config.yaml
hidden_size: 64
intermediate_size: 256
vocab_size: 4096
qk_norm: false
attn_scale: 0.177
tie_word_embeddings: true
init_std_o: 0.00339
beta1: 0.95
lr_head: 0.00895
max_steps: 2938
Each number is 500 + 50 x the weight over its row's rms, rounded and kept within 0 to 999. Layers, rows and columns count from 0. Numbers have three digits each. The size before them is the row's rms in percent of the matrix's.

# layer 7 attention query, 128x64, rms 0.237, rows 0-99, columns 0-63
091:543554564435487493513484516514416482536478505513472524522421499410505585440440478510564524460518630578569456511443498604482437425525546510502515513546431528484425543443427552476561594511535477
090:519464389495537456446423514561504503425518507460592521493434490523524370465548533467458505509551513621592530516508454482444544516495500506424500555491510457513546571539487537558397541498601541
104:496551494423453454521425489531520443441501492510396557479477505559546586508476510548477535566556541512552409510501438426444480506463451526458331520453588495515459532591458449468493464504449464
084:460461567518385471480505488505459505493494598498566543501499475487472582558517484471510514584413583497496538459437469492517576498558390511605493589510481546436438546440414559477538454555514453
087:487443590521454533546509564554593539450503446505552513534492510487497423524575571527500431512493524516492479541527443418531488379544442624552447564424537543533490505523493557437419477564438501
108:509554607510487454436508511547468550480560553431509460553565363464544459465454425500489521613512543461578518496547568477534536529535460506498431481530508478526571598598483521519537473543580520
105:494614460604456459587535504392567535504528550571517529494488582566458601464506486519481451569551493525450422479435463535453467520490451516553444499536453469410457471416460461452493526531460505
094:527511481492483451547511392579423471596424558518502607520489434443463514540504485450525510516447521481528514393483508509522595400461518479545542530452533499521489511569569548622525550561528550
077:530473477479408456530607509542538457459480556476589544436607467474504455499508485482464513500477535493409481411543474397569443462515427488564601557548563522522462458478482489502592531579492536
107:446473538501476498479538562357530421593504412492529499427524398455539453480480417494540516551450522521510441521463424516422553535566412485553416463515573519538568482451521508532503455515530462
095:497513506342439492423483514479482479607432475443473528511591414452521369493514495549459431490416567500532503542442545502517489572569477451445481489549415506528495522549507515498512563505449506
099:442408477526517466493550520473485474402492525542537509457471436521409496554532503412499474441458519541457429519433562588524491425595598557567560486546558465433504501483473481477513407483543594
094:469492421507522492539474592467567515503483462497503636483444567535488482520480528599475467511477489577540524527454525574475461488458520549510397409479478558485581440513603525456507476571599425
079:523533445527572485456487507487512551469491548445561535510467503629484569428613555428527510535468473504503532436431496448378492499504438478537459440482459544487544514401442598410501437512513513
079:425507512478532460553451486617487626474585522548487446574470516528491504528464531450594576476509531533541551541386479542506539454551466550420481432509495453481502418449471535512553537492459596
100:500603519536530535506451481606496449451458565472466457418470488456512503525577497534515477497510541457557461516514518430567464529456488441393508617455626437444400495463551518540482473568483494
091:448459470374537515496450601537488532528497470531452483474423515552551503518502507473507504576564580491415544595502447495526505593594556414443372532499470527481523500549446544552474492483446517
078:572544502575418406484426588483544463479462520502504445501471442468451427486495431508517524519527548457475495430561497497450426448376494480598582459454536537492441566428444491487456526510585480
110:517516418466522469430551497597598520505384466504548588480471460454492496534548541423461550530540617555586477526464494488512502567554539487453518555556514458507487507506561543549508480473394407
091:425367523550470499490567502599501504344495502516486510551535514574413562539410486486502446492461572497441547525556544581512530475483493450441533509433531529497480434416541544488459478480494465
094:531479548619559458393512465528410485463577455566482467545542495526567572493476462506529486566553496461550565448598569427479538473486546423609468483545463541539517491485480497482519476436497412
098:416478518485492490495477402532525490452493489542494544511484498454493480497453470511426530568519525462518515509528456473530573554444387514392555437412552512498537427563426541397449561602408542
087:510443584527490467467551560448510483521536435539486563424504514488537458487505452543568544530411594521468519408523484510652562470468514421434539542481624532509513474515426478481501448533514572
097:465495495470594495519500559601556527519513527435505499579581393434507515519488445528465541448553522546494493366420500509562491512561521533462547448556481394536508589513539442454566527465446472
098:478550415534506535493549416432529502419514465459474498468500411440525532512521566419539407520437594580541490421602595545501421462494530514500566448522473475442528419474514528523488477450547461
087:569521489425523485480538482526542405539529428565560586572418419471534414450498484588558509519425511618510518512450539577548527507516526525497434491495489534506600546457515508503472510563599487
093:507577460471550494495500539566527444522601501495457421471399469482563436560502612566520498504451566512532546498438467574485433523461447440460539484528562451473439520504565541569551482613462444
089:449515431442457613475417471587569447484504386462499445467470545488520507464519567610457483513541466557494559537494477563566453591433506511435454473557529470514495444486597517454501444531536514
088:453566499535552506421516626563451534447518481492467450504429529487480438469483517486461462463523463477466496426594567456498450471451435557529602448508591457523525553451533614527510473530427582
112:506484518497489539481514434604535479524471542547542363479469433576452428464446436476485523514477497532522567538452468399488527479492418575509451501520387463518530532393412486504519450504589478
098:422465563473588595592448480523541531477467511506448457531439440571385585447464559532510516568446500511485542463519444414517537478486495480462547571518495523530447493477521502647423481505483475
091:536504479494480472502476451424484566471509629511487445505519537557378439424562405561477528607498549512543467498525474483474490554486496580496463505521435501505482465414407475570467476522539382
116:462455572459544542534497507542566512438485512583513354583432542571520565426482454541491508586521588443456487522515477532511560490408446499496539546536483529482454531401485451533518462463582461
117:495449478485518484486516515516481524537567437518538527459529506469567479573511549494471375465473489569469604594436591502463426457457499358511601556470488475497437502474586498549510515416525470
128:501464557476400479504511444466534602441577464456546557508484501553502555406427419564454562537538500576515551493430468551519550517446454538491451527380461434474506482545481402522450531451479520
113:566477520482415584441613507455491456486419423485559487522517417440607457477469412492493493516536509528544410493504522521514566441464509518529477537553533472460448604443525462543577555581515475
111:463431428476523507559490535559472506422530475488491487523495453448543374516451501537534517434407527535521460559439571556405529537553390571381530526457472583539460472449504509501536528470486442
127:497567494462522467508453493461454379519560463370443476517415527532533431532529526524532441434535500533537555484471454503537499465514473498458511489547569426453603503573515527481526470621481621
119:511429461502504540596485461520487484420451493486520503603496412348562515549426546553538496502537575459511398456536398571485511520428519529459494437517573472522543517470527569524518515554511520
137:479451471539473435518420576457549442441546449549467559476466487489484568529525498485441369600447527560488446519457432494415580497467469539554503477504595542515461450502566557453538547528459417
111:486455613416481490513433499455446554574460473467403492452574531398482498499454542481507507458404490431518486505550546625537514479521577515534515555453608528433514492481518433478471458503538565
116:512469380499437547518502421523458496540420476516535511485522540516549512490531572561442434430526504514519623404409553570538500487501530502515425533495452564418469564498508498520567450558593451
114:500495474445452518444517534487510518539427460476485602516415494495573509419448486551493475464569552431530477492546584542520559428526503577392506502504567487461435509565464533370557514477392508
131:485595524440456433519551451506603484494464529567524504472531480526426468427502502564554510568456490479445486424401577448419479448531444522514481589567610537454495480549556461455481424521490460
117:476470486523491543498460417601415511431496450616460492541490563535503581511488477478486452589565518581589559492612501557486430510460473491551509555491549526527483454456433514405567508452461483
123:512579532515372507536461465501466466560559514472597448571477410456550555457454441442551583477415567553548517512480583502500416479507508511603494454521484497483521531485423566502562547464532533
113:508459473462524575540384515473458494469546468558503527598577556553528500490355516519442535505592510436488505471488584423518481405504508504519463449468397517540494513531483513411491518479404465
125:469547478445453603531533428423522552619423441502555449507505535502447476469490501420505517562484483518456518566497468584435506555496416566535550467577417534537585506496481551444443580491472493
110:557593531573547436477547522436439475507521462569421540439522464402466595472530472473533538584538479477468483509434558539561430467447483499405548423527592497563491509505548573536485484541493561
120:622487518471459495582558516511457518478456540515447486532495471489505517459495542503501564509483439464478615547438457468538618433539428513488503502458435513510495487485497579485459563405669531
117:472583501413427524418451665571485478415512513506467505545381494468479498523478545520494537609451547508462500486509497473534533520540545456488480491510458534490569517403535465431414544484526552
119:449491523438480491495460376521446463496469510452424477454549480512473614534463583462482576565456598493563514501499478425510542438497407418484516597437528455482508494520580524582566517500459519
125:435574502484420572498413440451512340482528392465530522469514418457561493507584490538494474506546496476508522541514524519476422592421565523489506515507483499456504512531553467409426516527568462
129:469517487552514474568480524453500432577454526591426518503446493566512519501441491572564535498526518532467513518458467485457374604589549487566472494541553535439517507491533372527583591474515443
116:423404528497473544553555538463508456454586467527512467503521669559512440421527518478565570513552454502475532486529523403512576485455501534528474474570478502501613475481540544573522465512455435
123:514485521526488465527577546547552529457492417528495559579513541426516553588436539489494511475472553547451508487418542629495493390520497514518580420468430462424525461585557531420547521476454473
116:475539495498448552550415483516607638467440591514557450480490545501500565519524504547567359543462504535579506523506521456561490500440532566536407547442487494498552505529468470477481509509564577
123:536496407418528505457430551569573478503480440532478483542477455467486436428507501464400533532595494515552460530500464483476500560591522466497456474566449423535548533498593542555542437387550561
121:489528519504486475473592471508472470464493462456537407545478530550538480469437495496478449467486493424503458483549553491442494558489611454481642431460611498563503559566522460566516437398460576
110:499519473660484462524542533501494496530483452568455427406477429629528469496487535518412535554485494468525528479561441454426518523537503470517520432412517580499556536594563529466450542493495546
113:491419515391546524509528545432522537529537521545474544491485512522476512456501551446536419520464411599485520474542616558508437456559579505549563476518455444560537413493554396482577517518536552
123:495525461485481439604542516527569505491456459435524582469563530490456517512577465481502562413520563512449488448537422545553462505472410502593527523476495541601478600455508470445548442424401488
116:442588429420501614535472533488469524482499480415480512455454502601549495468483599468526456530511537452515566480564401518517477445573527536480586463517585535487413494526515490618497479457498542
113:475513515582513414503446530542479484399552516473544514505483469548451593577506438435586430535582493485403456540498519539457474461572489552589512555471562454464561597493500477550486417473548528
085:488512531563541529527551528463534439535495510536391497495559491411445477548459504526528620555492532441525446471424457481597499526478464480470535366515489474538555386500430556498434511519407483
067:494404444457499535528560571609464481501430571489457405579492531498484575434525512355465516423547559529456501592488493452529484490515481491525467517520458509537467539503388565548465481497447465
082:488462422452481569446556557437456442477515388502536493492536488404550468526540513491503513397549469529552378570529495583496465578457553448495585487479497485482481448457502570550455416557538479
081:537430394561514553628469571467416516396541575454488565544482491442496527550441541563508495520529527525413493564428491572510564521549505513498514516540501468554501452497548490434413529543517433
094:464478432536481448587527553581469526509438483469516599495620493469453557445481497452534526520547517470490508476467590560495541451526445481570569488555522443447491554562526466511557434404556612
062:485546470460433524423425529482425400513485436414404453440472488493458498535419559542483477506500563470442534526518549450501484489535576504521462474564508442602629507523476566426522533518568465
083:479575513537473490539416532511457490473518561500508483596533607574360480435517515548423468509584483556620557485492531488477470420462515449544474507504490542424552469490485530512406421528494469
063:445433514520463427538412482519468484530523459438477524520474457565563582554499536384449475515523496618477534542506562584576461506436521524395515559485533465388466477453529563436529505496460525
074:515557471581403546473460494478422442459570462547476454439461587518587535616519508487543517507513444495480488545448517501408469538489540511511407506530452526373461489557443521420557527517521564
070:456517532419497484514506543461525634458508496502480483589604500507451414512500426462455608506462536535396519489463576500483492487494438557513494497625570497516524521470503517563457535416418460
087:447405488457591407502538458547480495618510441446514504547509452449499526530522504457545549530510522500449462431498596518494557506505534536419432561469527492386617518453503490459513580511455427
082:510465506557508532456464505618648562491498489523510437509551520467445463505511571473487498491568536490439527450508437467504570597515436517436441525450365495490561522424485486565459550436528551
074:453497521465524553426571569352536521632501510536562482579540496505450456424428458449523576512572482466497469530522514549413529495441498596499510455536486519505542498446485482415530460549555504
067:459592540577503527539530529443359458539533469500453445471532531569480515492506427476423581470553427509440466497452536447488556552465508510539613546464558548472506430403581496554507522526536489
086:607411471557485421548525520544456483530460516447455415434537581491537522472551540497450472572480522529565405481447548578554476499553525470570450564449525489427494482454462526544547551597480436
069:540528498439511518498469429482488481377559461591492458468537511441500481571417453453497506492496504497503576482555387516503501521492547547542430516507455490401561488542605470449404548574415556
092:557483491566504474536631517471510480466460502445509560531475492448513443518475392595543508540461565529516507432457480567589464559433548507566358521561495546515461561511467449546521577534466502
085:496631528535515459500599511414528504471498545455477464511506441424463447565514501447468468485402507534519505474490620569537370511510495475487594557491501426465491415444554521497511533419498515
085:568470527439477496531532555412421471603545516600485458491429493561551576409463542479430534470529506528525544451428521435528515519498432457561430570523505476514476387432531518505551553432493517
078:455495372427551585545465500563487473522445524498375421481383456531446478498596525538513444507493511480499577483531477461471528540469497559503526510435537481499494486467528436415450402487550569
072:570472499487488536431578535580446520565486505373469536631521463470558488439434507498527491477479517492462493531502480648416468443501438515464539529423437483480430472436467461550470547512457472
073:490478513511468407583479487397426486600475442505519565515377548491483563433554469478489481480577479474577492483476608577454533427525567526460470475522584475502502541495489565581546506513445483
083:524582505548480449481609505498521475490514553515523457487450432533451489517564455559499473516514458495533459573455458443466540508505530518594490587442447576534499535375476591441608488390474543
089:582495549554485450497407553485486571470525381492503534565468451469508426410533533561524459460544497453543430484451592494529467528488639499495430508431539518514466554474481519534596447442503463
076:389478442532420490390542612512486546476571431540460470486500461489506489492493605466511475543532511600497436385461442524521553551591510460522525506485510532545543474521549500470546463496531605
064:576519439489466496504617454488562518508437520486518569470535479477472485532483498557530430458476427512469561613435487477437395648491560520468447451427541399473465487494534494488489504552442480
080:484493542566488488447497551480519472460548578458563420421500564600479583460443435516479553583495554444552506454570403478597522523496460457447502512468586512553499562539517579510449445524495570
082:478469542550466528498442492532544423472440460524482511465538504523499503553530441475522463606474454532506563523606507465405482569392552461415516527472519414475485534597485445545481463526418375
072:504479533448567425484424550560470595510508584479543465494482444557448498560529460541555656459476599536608476520518486528555511486499473505404447483518557466536495546450528478520460425570517511
085:526531478475485534480502442530496491470530433438513502514531652521498457520525452539526479462464530564593554559567489640465458568571546544515505420555414492531507583521508511512470529471597417
070:432515399532419500527415488549554486446477544385546527538545551469556536531524509498443511532577499515408486494432517490447460478495464595500468559483500463438439621449518591468438506528487433
085:424521565510533436596592423506472572494485488473463574448502541642445502524525488523572517468486531476495514462594543503589507474469530574533462471450498484553518441509474486392468403551507456
105:455544572483467538511466491434560526552528556498497521426465454533476536515519590471546499628379469450451577489526521454492501502534496556558584479469556553453552437445616518532484534505605494
106:487546469417507389372437536462605548505525514493481551526534512417466523557509480506403471538419479515532506522451526521534540504461410435409556521500421438539509552557536517487466551582482512
098:503458515474509544539565521514550545448533615534462433490521464536499561484494452463482610552507451509484557481419384498505489588460472497473411510373412531451504519508446445517451484430567553
103:462409485528492517448414569560472507481468545507488557442465530435552508560571588551454376416494535551583569448453466447517474498453503440518511505434510578477485444556524557543501565554569511